Weights of a small GPT-style language model, trained from scratch on English Wikipedia.
Size: 14 layers, width 192, 6 heads of 32 (3 for keys and values), 14.2M parameters.
Architecture: rotary positions, no biases in attention or MLP, tied embeddings, normalized queries and keys.
Training: a variant of Adam for these matrices, 3793 steps.
Each number is 500 + 25 x the weight over the matrix's rms, rounded and kept within 0 to 999. Layers, rows and columns count from 0. Numbers have three digits each.

# layer 3 MLP down (transposed), 1536x192, rms 0.0823, rows 355-448, columns 96-143
512494507538510470515496462496507537474484467510491496499528489504448480483523537516493497492497511535502472504483492481492515526503536510538492
466500420454493496518540461502502532473497479513520514455490534502515488513496501479469537468478511513501496471538538549474519521513494513481502
484521560483538483483490476464476491481534504521474464487487487509527499504493470490520477515498547487481466493514497521483519499505527460491479
494551467503449470530520508504464531537490537460502522521479465512505493544482521502515478495467507527510510487535484488498499529496526478527536
476527481535459472492547543498549459464491524518489469486520466542510500544510514525432485479520507442515489486504468514515473477506513462539496
519557443514487510484481516492494544545519481488508537509493486489484486494500537562516488545511572499503489489508535511525469464514521483512491
455498400465515513508532516493510471521492543541488460490498492521480509537504463498465501483476442528468477507488481459509512542501536535524467
497482523498505474478520530478470466474474499513502484515481483478546501522536521520519514516537514455504516470484532496492477454532500497494498
512517497506513528503496478474490518494504485486486504502500526494499502450499483504497513530480504510496507512540492517547535514465525520510460
521480504507482540520490514498462505497563505468511505553486479462507521500519475519506480469528501509503495485463513519530512499472484514444478
482496441522522515517514467483545494516495515522516446477494500539460469508536489519531528484496469427514498539495538511515508478484481497517524
496492511481474475467549475519465483457520497501494494511528494486523501517471471489471548501491565505489503511522487473481487499537526507483526
469531533489494525507506511460467486497494516523502504505489456515473496476504518498526459513458536505492551532491526475474500523494535525511508
472514543479523517498453517480501493481479502494516517468502526501491497507485506491503509499508465510480506505522544523480500538495491498478492
474515463510467486538498544493456520502489471466512530522526515522532507438488512496514536518518520507543523488468474474526537457508507482480498
538502447508507497535498451512467524515523449539491512499499525547497520509504483504492475495463512519478510528489519510494522491503497515542503
504506639482491483497504483528507491525499484499477489482511495528484498517521489533524503510491486511514497514444457530519489538520486498542501
507471581486511507523489499493500460507489488505529479478493468527497490493501505468477503528545524539528491521504527475453501485477486548519533
529504544484512497501506522485471496514475480500498498488508489493493514489526512484527502512508520482473505563505488496499522504490499529533520
530499460466510488482503533518427516458505492491490481466513520489503530543473487500496492475484512511512475499476513527498493484543477496502503
512517542490513491471486533516480521495505539502476491496535505514473516491514525551477479488469494487542511521485509505511471541498487479504532
466560554524522502481543497502509420470463499484527531512488490486461485498528501534535491519495489511505503502526507506513471448465488488482466
520493470530520543489428501519501487504519516492515502499529487502543512485473540491528461528512493476460521514473510543529508513486508499511489
483559407488521533509479522492473498495462548534496519523515471519490449494519548522512508480481472493531532518508452456457516501503494518495483
497546532473477471495495485475492457476459491546509529501505517575528518467530489510494477483494577534490493475468493478515506482477480476479501
543486455440490467467498517529485525485496491546507489494505528517527527502469502507479470471482492507538499517476501531489481480503467479499524
479496408507517469469494513474502546468490518503514529476507499470529512510514469502485483501493541500551533519501467465498492482484512470476519
506512443501501436473520494478505526499468450522518523528487514496496498499519521503537534522510558498489525522507512536500515469504512445502486
517478500478520524518498513479471534460442507479455515480510542526450480525519499516514496475518535509503496464469479546534472480499507476513482
483508475514537484470504524470481505543493490480510500529473480501442517508513503488518486468506515506505485521515516480475476535501530497508500
479530477501477490509523475493500520476443508492481531522508530503456525490508494500485554470495540529479488527517514493528472534509497527536489
494502447477478506506538531511489496469514489484518514482491512544525486487500493465492505503481549457484494535550492467501480507457508520502448
503535513501476523509492470441444476500503472496488509513478502523510511495539519547475494542549505526472499532488521474438552479502506477522486
505495553534509499468504463490471558498489500513461534465472470534541507512493478523525516469501470439519524448543497495461475504515454498518506
536525541513515482511521545495476484521485524528513439520484523480498531493502495465502483504493503554554505493494485514510464540505469508487515
471505499488470494520524510488555503523504479505579500518482493486523493492495498518485543499477510526505482514507523482518519537527505522565522
485483505514493474469485500512486532486490491501448477555516535470485537489543440474516514493477496477523507480502506480499498534512523489516516
512523502445505486477511515535549524468498495534499518471478477502473502498541499532532489506467479474535489501444493504532468476548502518510536
515496448553470523508486525488490587482472519455510486439511511519472516515450491526518489515469543482521484500491488500508480472485476445459516
539498568494501491505493520512480484540489516483469501506508520482521492508483514513463494479497494534431499463525502476518507537447481505516509
462493487535536503511497459469450504506493496458518468492476522480497552513498503497468499466431499502507490533471487536502489537507503513464517
487495515524489475503493491495543493469498555489525498491530563548537510507460510495529522492505466513470491486516524494492484514466419493491468
529479617541538499512478498494444540476507464487540503488508484486491518498494511488498474518480468463449474482514514503527503486453508488510508
506489498541492495514524485517485541505486514513475486511487491486512450484443519518488495520475508511515482524477512517514523535488480516514498
480505544491553468440508502476544423475464477486515486487510497532492492492513472508526496522487483512487502536512505547503493530476560512487464
509503434482450454496478495497496472522499491471489482533519492514466453512502476469587484522466506491500524489506513500480522531476564499504488
523498530496537473539524537515443493519526510493532497485481506509494513465503508473457524498518467459485478500542492524506495499473521504507488
531494444522500513489495454491502540484470511521501549460477485507466518529494503508475542486494463532430487517498486528504514523553491484523504
482534542510494484477506478533527541533490500452479512460489505492473501480489480462507463544485464501513490475503515467479521472474513476460498
457524630513499505504524516536491519490468459521484489472474490500508514494506519475486519529495536521502521522508482501497487489520531483516485
526484471475524524527509459513520450553528517479506480530499501497472500512468497464527465489537482484515497521501492484524497526513512467510492
491501499474517532491509544472509511483489482460516490511493552491508546509440527516521535517496470493552512488540514475510465484518482477481498
491500449529477507510500481521494470480481534492491469505505503462473485519510501482515497515523530500517463522505475529522493488505523504521468
486527569491473500493510477452549507503487501508519502511486502519470506471505527531478484504517509449475487497481468496495480526481468505512519
528468527511519529514501570517472460485517531503555532515524510532528509438513495529512468498516527501484507486513513493524534497492476496450496
476507508485502484462522490475475479498486461507469485514473507513499530510538519480475485507479515478487514507507507454507571496528543535495488
496496558488535495493504502495450507537457501453501504548519498488528530452516466538483502494505472500512494461452486520454457496521528509506487
510457474577535457505528484483487507548428501496504499469457518502515479516495507491566476491493503506478494492485479515502485494519506452518499
500499538510520508515448461486439553488505480506509507490491432501491537514503562520492489512501509476454507481478495505456501492487454499450489
516566492502493490502516477489507452524475531488497505512482492508460503530543473499472504490488465486519489475472531501554455455502473546487485
474525501524469554496473475477512565500505515534516502495501549542482494524486503490439487510468478497486541498489527502511495547506473473518547
502461462491492484495521505533485508482500495493525478512521474493503557474509488513495522524456514486507497509466498527499479488509538505483532
543532484495474518525487529501530464533546517502531519495540471532495525498496528501530583469456465485507496509509535482484510526521499514464494
499487498500482505493485491476488517491535535474472475480500502515509465491485538501549484502521458446535461524475493485463455485487517487491507
512537465528495511545470503503512490499528485468494502474527482469506510524483524481481484478546461512454493492523525546516513528519537531536488
476515454458499507496503505504495462458480490528507481473491518503489495511481493525508475476471504528498514473505546507517508497466499462508509
510495445483483472522523507508547477499516470532526526512499492516498516480519499497553475482479527521528465482477473496511479522494477508493503
506534556565477530514483526514493511509509512501529502496507533471482506509492513519472488512493489502485473494498507487523502508491515533526487
479487570511498487546470514524515522458522494461528505523516475508469465477489531491508490522536476517504483515541448500509484531543525501485510
464521476514511453492520491494522475502488538518452545517508523503509504479493482470491471500484504549485494464501475497467470499516506475489462
474497492519521459496520506501515507483489490505495511507508500462503504483510572543535493507500521495503492501514435526504429507485550479530485
535466574478493482478496450529536530469510496474473482482492478496504518516515523558500477515495495512519510510515506512527523440518498478458491
479470554510480498502526519498524448475470503520497517506476521503527500527520540501482502505497515476524497500546500476506526512524474487475498
462504501478496483493518468502509474496481539492542515562528535521470477453479459472505519501508515516534504497528531527474502504471516527547494
482498491512541496507499490490455475499505509521506505545489531492484525488505470500458526515509482475518502488516494494497546549496594511510475
486463489513472480495495544509495504457497514525506512533503508495486485515485495524517417470509471458477488497473506470465537512494508443499480
488495528502462473499485495480466489531482526506553495493481460511527475528541539544519501548490471477472533551500507504512505485466506457479502
471552527542499504485504500497525447550516531449472495521508503437475507468511531539530505519537466517499479503505484530490495468469536500512513
476529536504454544487510484531499510483483503518498522455531491494521501532481547489537487485518500511485495500469506515504501519484488541495536
481479478447515523564510497476565501499511454538532527536498545523514512559481479568533473520505512511509513512520490498507492461459522511499482
535496513524444490526508455507523444490467481496472500506486510532470482516501538510555519511456500507495480525512497487468541504512500512490481
493456511526520496466483503504459538509499478511483522522481482524501494524498498473537520479510524497536487490499481508544456498552505517501508
497538494514469525512482500491501516541537488496481476463514505482541472467480533481502494495539524531482523493520530471473523469530480467514499
510503533530492530553514472529514514478494479506478506466532555495519517504479496465454554507470482488526488486524496495540501496514501518504535
527502490496492529453516484508547499503488477513521474478463511539487476486502497512476538507523501506481501483510517489524546493499508479507458
507504494506483466456569493511478504489509497523469494470503502496465466528508540494499491488459527498493486504496456513525485499521506509464491
510503547538500517489480498569500439492464480461544496475517512458510484518541513549517511493499537484568486525509501475458464487531528475492513
557460491553482513488513488476518488452511504452499512552495450516501506461504478526457507510517531437486510505500495488523501520475528496504451
469494490504527507456508477487474514428466471473472506505485504517469484533504492490497535476501456540491490501531511481516525472485453492498496
503524509486487473508484468498525476532466526515468492504483489462505491528497485533500509506504508518533484526522498517501493493501499505486485
510476545514480459497473466487471516487477515494517478502464517512496503479494529465533507511473487473547503468495467488476472491495472496449490
537478483467503557497540513494496499502469466498505456481493509520508489500497469445528486475489462506485499519497501506522541515499520530498499
487493586541460492464507521549502476525486506498468498502477523494521502492509495531451502501480493495470506508498477523510500467477512493501495
532510468537544492504484476505501550515521508542457469524512493472548492482478497511495517507539499500488495502484514542549508468498530525478517
# layer 3 MLP gate, 1536x192, rms 0.0911, rows 356-449, columns 96-143
481502515511481484482472519496531483502448484472491559519428505508520510483517474525481459462494485537470488480493494490529494487526536522492521
542439502531526506548482515519569486517474514498499510540536495505523507504521518485486521486505468485499512485493481493493528507527451499520533
505525542485529507477525482516542476488478484467453494478517542519505495467438475518505501477465460513494506494552529493516524491507454481503506
478513502481559497516510482493500465488510477473519530479528490553504518507460513465475526487533479515480521457540497466460498482514444524491509
469495504508453442467453469493545492495462526508512447472496522483494507477488471523536520508505437557490509537545490478523544496535451524538547
519478516500539496518458439502510507571528492520491491499511505508467474490516489472445494488525505512508480484467522500510541527477489539497512
499495474480510478505487491463484473453458492476477524469539482474477508475479470544456503553484498501475493499510529520467494539461490467532527
487494506483490516505555509524497514496543470529490485494489532500531451499479552517478437535474498508533525517519481502555503512492457509487539
492468509503478530513479546463515484526506493471496504495503473488506504517506497504481521518511515507474506468505489504468482447540513511488494
495502533529459525477455469510492508513465503492506521496505477449550490545497507503522495449475536498477497479500543493484511538460505499523485
536493478471486474537501472504471473522494494478471532488499508505502485489503535513497542515483534568514465457535503489495491477534510567507511
524512458486519480522496446459520498487493521473520517510515473496494492494470521513509549495504560502474514487482489493502541497507525500483467
458510490488509486523476521509545486435532498507504489465508497479498491484451479494491516538490506509506489522541524498524517507496504463469510
492506523498487498540459486528483505522541527537541486542520511490492501506518479479465502496505532516510491507531473476475499482500484521501554
492440473470502515519464445520514508523460479519508477508489520506478506513508525457474472462506510533461522521538493504496478481521514494516533
468506504504519466493491506586532518501522478480480455494490468473514480482492461491483490488516569517519509501500521498461485485496528472480490
527501495467466488504491508540512530498491481529504477516502512573495500480521468466488529548488490458477488502486474519484551533482491507562538
446518481510491487500487531519501473496479484489479499486486475459512479500498493515483443510473501566500517494541506457535514510520505478394497
508490490488507534550503495486464465483503491518495513490536506508465478485504485461508487522452487521528525485507505452522490552505484480506516
516474508533494541539502480511513515479514487527465466488504496511484473532525492508513506513520501499520501557509510510517523476487479501503498
514491541471505563479471485453526487485513536494548535530556508509453517501545484500522512495528531488545475538505487515572532482504485465479524
514461523544517534462511484501511494503501475510516499484505513530502529530537518475469489517480516477529521551500503488544473561453480473480486
496497522491508516506519514481462530509495539543550528508499464472503511500515485462511487472536519477540505516503511543535526512513504513480493
517526445535562507492519463498562560532542485471560516464486476500511461509480503514505541487516510500483495466456482464469505498528549495511508
530478507461528492469517487482502532455461523515498511499487498494534517501476488526502472472502468479470516481483491531464492487520524533489559
448503529483541464525534520471515508530469520519545469510445488482447532515480485504495546528489521478483514494510517484473529508488513507466494
530519489508514474526494521544515470469483536511492479501515493487514514510486494517512497479506481526479472523518498453523495514501494498524479
517476505474523518505494489443539529512529487543485494513454473503520560489507521508489546516489528462494481513541525515521458515539446521466506
484509482547469480455475499519491529462475519504544519480528503543493506474505503488533536508516539475450504501482480479504520502527471508476521
510510486531529451525525469519447509501488451487532456481567473563523500486518502481501562491484521493570503491477478463444460529483532534511547
509554519474509534493511492522479537524497476506568489481540508490492477530470497504515513429488553464514510494498534548512478466543516495530501
504489489460490475470502479486519518499474460492533488505483543469493465480469517530480501534560529499516529493517549472505488501530446505523479
524480473501527496475518469546508482500534475459460508517527501500473526485509542501511514474484498486499525491510501499490525505526523466550514
527468490495501530515544522512527512494489495524530504511501433477495555472500496537524489486501497471514480496497474526480479465492503473506546
482508515482488508467490493481475519488509501491469498450520525507494491485498473525483472532504496460492517484505506539512474499533520486469488
538480472465467496497497483510517511475530502483524508498520506467452472435515515478473469503412508537494504486519481522487490453519488531529491
520510479457491492503540467547501534519478500493487526463511463519475464466512506521524464502471487493521517515475539473510513463497505545478532
502484510483542475468550470494489499499494516503480512504529509483520482497514488480474527555517498517520538490498539499518485484504485540510434
487481489523520508496521486547511488482489524509487475497530509500440494506496511511512519466518521477534518548474513495509470493473503511510518
496482481532514516511527482510570491489527485487487526452509498513481496568487495519490508502523481483509515517509458501494484542524527527522536
457501536504522532533480481480501489508492522557539512542486491492525500525498470497543517490524491517545461487519479476509473547543446484497508
474502543528526502459496484474458486503469512512499534519504496465486512535481491505513520543487531509544524482568450472500515527466527470500518
440446468511478529521516477462547485491544534479524532495526546505474489507501505500518601504476499482493499512472487515526474501526481482506513
519447482504565443510489481474518470478494450486528474528502498520525533532485531488489486451463486532470464506537475520509513480487453509517450
480454513433519487510491502495457503528493468534498504481496486466515489473532503463503490490493508504502543517484486481414503527440511499527523
491501534469505516479526539478470520446489511545506479473491511507506500477489507478453486524548457475510526522524468507501504519491508486539476
516506505525506490548486487489515500541507514465506466489471514486510507511477563495526514519479514466474486487531529518517475484522522485486488
472530506462500507482485484496496477491479491519495491488477522467506474438535477487511507515508437487532533504538498481470499527499515513483476
478449503489534448504466478523473490495487484535443503530502491481557497512483484483522534482507465502443484498531520522437476515502454482490528
476488487528452534445479516499498478465511525485512526512499521470514532540489486482478496519493576511462491498477515525492437556466476496527468
510508473532501489508482512526519538493513457498519522502517493525500526470503539520487499532529536501468492472505485497508512511480521526505510
532481522489533469506507528502496511483498466477516501490511493536515509532483519558507472518499494507499486516502529520510487500514485515480497
468509463468503475510489503496513461529487522520489480502502574508495481530504470510501491496492531570502503476476520463515454528518478518506482
493491512479486513501512450534507508472466487537471540524501508494456501474516523453487501503542455503520493499510512507490512507530490502514514
548507499480534488492476479474474488564501499453572445565503527454446471475461498492467483532521501480507559526491478497443525466509476503487471
510489495509497540508499498501482492521488507516491494526497558512507500518493518540566474473482499527506539502492524467515514548480491486538503
488499471489467496466539500521463509488490500537462459495508540490501520515496494494493499509504458519470463462495511480477435497492487483469491
442495476493473484509471454496546469517488526544442545480504445535528506524507495533556473513490552503534527536519487536518534467536517496479489
492516488493490473525495484532478493491451497533552503488509501477528491481460506517558524452468473525481475532459526515548538512450504501467500
504477488485503487492510519553521472505473474489541455496496489514522494516465509480541499510500480467497499551512460503417518503486522471469515
521494512516496487491462516498464486530495509481529500517527547493510538502504532505483485522478488497443482489437497488492504482479529477461469
475483532567490502476457501455502472479511499505461493485473509454515501503533516514506510561518497489515517483497491491496485540485518512553490
550522489465519507509474530498459500455460461470503515485498473509459553553508551526518505542483521472488500516509540485476500488446532499527516
482487493488484477488524487482504479524492499495531527481524508504520499503523540515531505511509525488483516529492494495525470467539466506496500
546482492459517482469518542534483494516478511500530499498486511524524519486493511487517501554488521498531502505500518509492481488541509485539497
474488493507489445489516487533530477480463472515474491542508493508479497504544536478515500482480501487473491535492477462509509463523436538521503
457499501545531514514472491488493498482497451484511454513481501509491502516481512504537535526528499460518543516490486500498523532487515492530491
536445492520526506477535485475495494507496480505526477524497498511494543516474526492491522488510513519434498493464511534477537494499472515492504
496508493540492510517498485529511484478456465515514504528489519469485513486516513537496493525494490512553503509509476481488510513539503453508470
478498556504520497508542466496520572484487527554497507469509464505474506528506520511487522475529461504471485471527536473503508468524484493538522
491464496491471481454481515546509504569477493541492434495490486506520501521499458492526501511512495490497473506530492494504506462502514553536514
529480472482509487457492536516545523506542471484487465558514488462483485462466529464517493534490505468475518527478538503495526464476506519516511
549498469504577522519535507461531441551522477539545516531511472545506490503510505502495478496507481492507483495444485483438493462469469556500487
487506494500468506508471481524510465473500474520520519511498494512487562499494496531544511509495502490463497470462491474510474472468527506513482
481518518528436510517462501517496476496505525502545488468537505552502510464467489533491518489485451510521491508536480467501499503501462478534521
477478503513511509499518500506498456526476498499548509512551496484453494479485510494482509508504503504500521486502505484522549518481515526504519
517501489519499472488497487501456512524526518486497540477542516471482518519505553497527481496504490508505498479512493494517479493504539490464519
476474512466560499477510477488488461474500533509480539499459507490483528496510504533485507511497518552536476466477586514456500491482497511511442
491494500494501447523524518537481504486515491492518480468484464432474513519486520513499527526521515510500502536557484560477468495552468482517529
560533517542526503454528474518501512509507490480531486492508488484522506479491509502519539527518482495503498527474498509466493530488531480466490
480509544457529539485518479466494514488487516494523506487505530460452536514524466500467528523532456502483493510503540485489519529493525452494511
448491491550454522522518485516475473511528518514524479503519470459480515468506495494489476525499504489496500452519528490480468469513474505483465
456538480541504507512499510498534481495499545473481530517499503498483571511461509488489494514495507501466444499453495526537557527450515495494524
495456503534535524542541499486497495442525484485502487524511497493512506499488503496465538493560484527467481479528518491484473491482489526511480
470444495491475468465536499492459515509506493524467502521488513504492469496493510536515522473481522523473501500521489504476488504497512527482482
530452500509540511510515499453550473508497435518530513468492508521490491471456496509453515517455472554482550492520476524499516453507504497522527
486525472482502527532465522500517493522515536463519511502484483540470499492493521499492487526522514499458502470513506509476536489495561481498510
535494509523540488515472462473522513459482521516490471518473495498514535493483519496513491500483464491489487480534514490487486478458501493489523
470504523514486456494518446513516502467529516519499494468496500545501470514484485493542486527535472547514528482515510528553526495529463524488497
479484526470533525513482476474504473481498506460549494494530560490476491502508526535505526477522495530532512486489465483503498490514482535478508
472465478530519522516487499500521462499541521490531514501481455507481508525526499486471483482492503527481492470497518519523486535529507492525522
507512507534459449514501504487466493488442539538501479476476466495519497493457506518525468489517464510478488510524548529544524527507492536449504
523471469507472487471531472498505566443545522504472470482498491458472499475439481501508537508511524475469516487491467484495499470481510514445509
492460484533510485541515502473516470499473505497510543494492505478513517477528530521502505530487497480541487523461474496499496490526506519547486
# layer 3 MLP up, 1536x192, rms 0.0827, rows 356-449, columns 96-143
521478498487517523509508514466506518481498513502527494486536519510500502492527550526503520500506460471518501516506448535518522485495491483545529
526490494525479476523542519490478482506540532493484504502461471458498505469493502442484498491515511464501482488543502527498434477508515481528540
516452518456504494487527532515536539498483490525516489487537474532507491489490535477462542508522489476538474513489500545459475504527511525500479
538510487438485507507540501537497494490461528468503499482522482474536546479496471501458492469519472512520477510456539527495555489472531466520427
520454494459494513516498495535498488452506463498545529543523496487474543482521485515477448496487512528513485525464439496485519535510471472513490
485487504489511485485493458520479481490501529514485455543526520522524470515541501471475490495454486448527516538501515468481432463521544494492483
480508521493488512509481477506486522507467492549512525468556504503488518482522490526469495462466472507533485512490511485480490510510509494493507
511544465498500516545500516521530497465456509513480508483517513504483536490526451472493493472513496462508423462476496480461500518505515463507495
527500496527484497510507500465499495545479467462499515476505507521520539502514516479537526529502498545513508519484470470473478475467494489464529
518468514455487494502526537439496481460533501485516521472521502448493547520491505486509503529502456504481521502516466513486517502499534453549470
495497538503480514515496533457509488503438517488508496533512485499469457488511488505481488513512517488528466546489506517524502468464557478502524
480503516484490527480531493518480504507504506518481499513515496527537496499549497461532455512490496498479534498520546504531496544471492479486521
531473485472476501499539505511507517496469479521498507498531450514474487507524469466503515469477493507517499511491487498511541504482524505493478
505521535537513538512512478526478488515496534498520554543503422476525524494492500450478518494482457504524466557464489455519503507528514517504530
503563511511536493488548519524505483447533521486497523492528474492463500445509488525507554555478482477493515497462526530503531498458474494481446
501496519485508519502541502475513532477505504476475495507522521471504531448562511518522523464526483499522484464495481522505523473511468440479494
528508507468512468488526512487478493490539474507478511485500494469509532473513446474477486516484568521454530529475475479494460490515563474489470
476518480526515519489497476481494541494496462506543479479485487497467517510521526443508503482503519522539459488479486498525475497466480507497486
497498501454483498464495524492457493512509470497508505506472524456495504465473442451526452524442519510490513489465512489487471504456454495508514
500487513481570501493499514504467535506521521492496471521504552508467517488472454506542490497504515491506485514537543470513471529512506463509500
531514515482519488448521538472508530527467513495497556554516515447477487517531483492527533495553473455507531522452477481511471515508529466578492
522533479488508504516477479473500505496505510515510493493458529477454496452496524546513478471515485493551493522504488524518477515476550505515488
478545477472514479497549521485519526544524510492503553495505495518485505500455479506525488477540515514489544518468522538491543477464486518509526
517512530504513428520482498501485518487500491470473461482503460516455482524505480508474494481561530478519496456528520503505515517490469497475479
499473510528486464499505478533456489514504567462516535455486506471489488491534471537513484483532494518476485514495490496507533507465464471512505
534503485536517535487514468533504518512540485457515490496524493521483506512531441457527483516537490469506498476468527501492498488498481514500515
505483504563474543513516507473502517496508537483500473530495469529498479471518514489471473470520489500523511517465455486487459535508505508460483
534522514488539464576530486511510509516516513492492505518479515488486500480532507485508485474478511505517477482486463513468523475489518514552514
522525523521490461478484496541497490452508483483493489489531509515480511476504476551492509508444529515507528480529450483522521539470495487493520
474502528512491508486515495489515493517495500493503468491489497512462503461518502481494496565559500526495492533539519523470479495470506459497505
503486505460509482479501479458507524466495454500536523491509493525498519491528505478477515537514535526501506493553494490474500477511482557492452
460481458504503569508492502568489537499471475520512532514498500485508521454478481517462516499539539457532514499498514449505533509540457463530495
554504468511504501489527521529539503507484506501513448463454503516493548488528529474541524510524514496542503448480489483480526501508508507508469
512439512533478493491506494466495517480505481531493516474481523537528548528503479543494485477530500490485458502503483514534508489427480498526532
525507511510505501532495487518557475520535522531474447510498503539538471551535522548522502493497512505552534491470484504492503470475454540493535
507528514467536485514507467498488499454483477514487511469493487478525511515504460531495445557498505532482490470521503460500517541506484438459536
447553485498502485531480490471547477511520478486500503462467454491509520509492495511483531514515513490453543518503477567460467507527525488500514
498494500496503515503522478527524531506497481527446476484480477561498506487503521480502483500534488473481550422489492537490555505424518494446505
496504512496513519465555486538472485496486570516505498482540522487450478510479551497513446501491549522461516502545502519508509485515474467511516
457475486516493538503497571516526475494504511499497490527467467537476499520523472509491522485567507494495542441493482537518458477466507509492507
472489519500502506497523441531507493547534530474545564487519455525467487523536471493467507500524517448477497494497481484518475515523494503492488
539487482466518485465500513505535474474496485488470500535468480525476459506497461527553528526483487517510512447505500502493474477548504477518471
451505496510539464488477481508479535494491501490481485520463532457504507478449514477522504540462516490448510455498517512486462514460503505491483
491493512519510496518486501547462491510534474543435519492548451426539522474545454502540503471475479437510481494524516497492515492502522514482530
519481483519507520480517488528506460473513513507487509502479483513490537515479465526488504511491512492498492522492512480483473500511439458482503
466485514443501514491525497519497524520456514463459491487509498518504489486477544513523513535518526523520522498487510513549493453524517504475495
453490511508514557493480543504471504456489452498499492493525498461513493492477480537528487508552507486521500489458496498508494491521521520522571
498494524506527503540473518458493450504543460485518531490540476486533524514454510524498526501495491515480506490487510508493480544516485518480494
555504537454573498496482493456527530504481500492486519519513487475481515541469454480475510466511483509496475464473485545477491538493512491480516
534513510522535475500538506459480486488534474535519498506493512505488502492451546468502510543479492471471466466533476488507496539508464457535502
483474500504498497507489587519523502507509467494543540498526550504494541474458503541492481520528529501475500470532450508530474482514511535498522
503526488541517518477469501481478431487481492487526466487493512464469513484474500492520505475489486468466537477485477491478523465462485522469518
500503493523470510510500466519517509517460510572506528494483496457546481521467497511526512468490551536487482500485539503487538499490536502424524
473539491501454491487502495522528541522517461532470486468505463462507548498517519488487470483505521489522470495493496483573463509502488520509494
497520453459493475494493498494488499536453503475504484501513497510485534480519516491542516519472543499505479495481511494488480456477514515547491
495501467519566531477534531503514514490535503492447533518527528494478562498510532515507497514564512503489442513509529528500512488473441486474472
520508478517497606474483486534503472473463472485527481504502488524465483516470457458487514469504498491490512524517477529503477520480536506491471
532538511508463491458546463491459507522496478446508488548471492483494581532468516457516522496514487492489489486478510439537501517491499475498527
523548468472467515467495533447467466455484488482448483503519474512451519504496528513506529530486480530495488506471521483538502526480527452474520
511493531505492481481449507502508538556501519499451471518502503460533495517457506515476482486521494487534523502453509471519476511516533467522541
516524488468528497501514455484526485529489490468478511487484520498474481514510499491471504548503491494508505487502455509518492470505488513505477
474465499480492466511505529514486512467519486511487505516490483496510544497508478521500521525485473486507508516518501478468520481455453501482530
483496486516503522494465527464527521467525503521470493560483489480492509500483503504506524482543475476525463492534471514468523511507542530549478
516483483519545529440456517475505542498522478477528485467499520499461505500505529503439480500496507524513476507535476476509505458540492524467472
459498511581537503486472475497477473501514507493488487490497502506497523521506505508500523505476497468438482491532512469478498518502438497516516
514510518456505503493534515514498516507481441554491501479468513542501500502498486533514472505512518557475513491493494527496434492501500490510501
519495470481521503525505493456493490506485516513491515497495475485457491478463477455486488475472492481496495476501487495511492527508498511545502
513499500489518513521469510485493500563478510478520486526450547514520505506507496492518515531480474520501515541472486504479500476486456460516525
495530502494469490512469492511483489526527512493496522487513526477460486479522463511513522529488513539492541529520549485525478507504499471494451
495526504470515592523475495518461491496493487466481461489463497477505474443487526509477497505498476483497570503487482470522543512498482518475492
524458489465472503501518461507487559494444502476481528551426514470470502516540473463449492497503525481465428503498508509463533489495503507522456
492560479526505515497477518517520484528501478469489518519494462506496498522495471506505508486502528478505522506490494489522490527509493476497521
502508490467466464525533515481530495508514499520488493487498508465508527500494468474474523476500505518480441506479530494502479524514493507487551
472559511516511522486524483512508488555490486490503512531491508485484498489451483493482513536512504522536510494467499509478468522492494507485506
503438463496479507497510512467483508511510474531528524503472525585495463518508498463526469455513485524498465468507482500451463447483521470545506
466456471508547520526453472478517534446528529511474494487524486492528499487510486520490504487511477474539479463518503490507538536500483515495487
500485527544489464504524486526527523511445504482460477524497556504506483533511483532526514515497484563540514499478497459467560488498487493542500
540489504533521481502485496521478517499433483483488511474484496487484515483502500488528521480464483490513512501509516454470532511464523503551498
469467515499510543525533488470533499526504506489502498504464517514516462502488530497506531485532504515489499475452494506527498538475478483515553
495523495489508494495484509484499464458480503528528507503536499489514543522454514482503487488499528480502481476509518472507455434541460464514459
472480507557473491515473519514503497490481538524542538536481533462493477475505524486502505481541485518479459509525503477507499534507457491494499
502457500489506458506508525499473498495480495530526496493508465453510474447561476481510490505482514528551492532523526452499497468467507529528509
535502507478508490466467493476487499510503497495507507521514477505490504502495499518464509541480487511471512475476497503497493487519438514480491
510541497516514495482490519497503534522538448463483534473542468505493483482488574490507453518504492497489497496512523561525483518479462479527516
491476478514457513498519517465528473474499504501487537467516515541478506513512526506462483511499520509507493471467497513504513531482480474519480
496483480503492477538475485450509494530465545492457526568501480495511562446485508532475463532487533478445476485505470482473484519522497488530498
505486492526529511500503527467496548502529495474530541497437462495545517480508473478493486506502474536445539509505495510468507472435490536466502
504497514527512468511504546460462534508500489513489504502526476523504524537523520469498488532499451510504487512498480461510473517537535509498513
544471522506509479516537506499468497463477540452536498507510522502502534481508523497516545524498529517507524527499503476472507530490503488477489
477527498494507538497461505530512493550448463495476506491540522493495518535552504525483503486522478498458514484477448481473489525461489496550519
469445520509536511492493505469541467475492500501523496494511454467503536473484482514500489473506513474529498463532459517472493476524499504497520
507462494501513450504493478466471497512493479499510545471514509532563512516487571509529504488510474479482483463512511512459484506488509531490482
517529491503507508501474471506511487484529516503495488508522475516471444499528473538540465486569485471481551477502481482473472480511521484520529
492466495480540486463505468509485527514495543526488484497492472504481493508494533526502519522507543479497483471486489540505533471441518521486522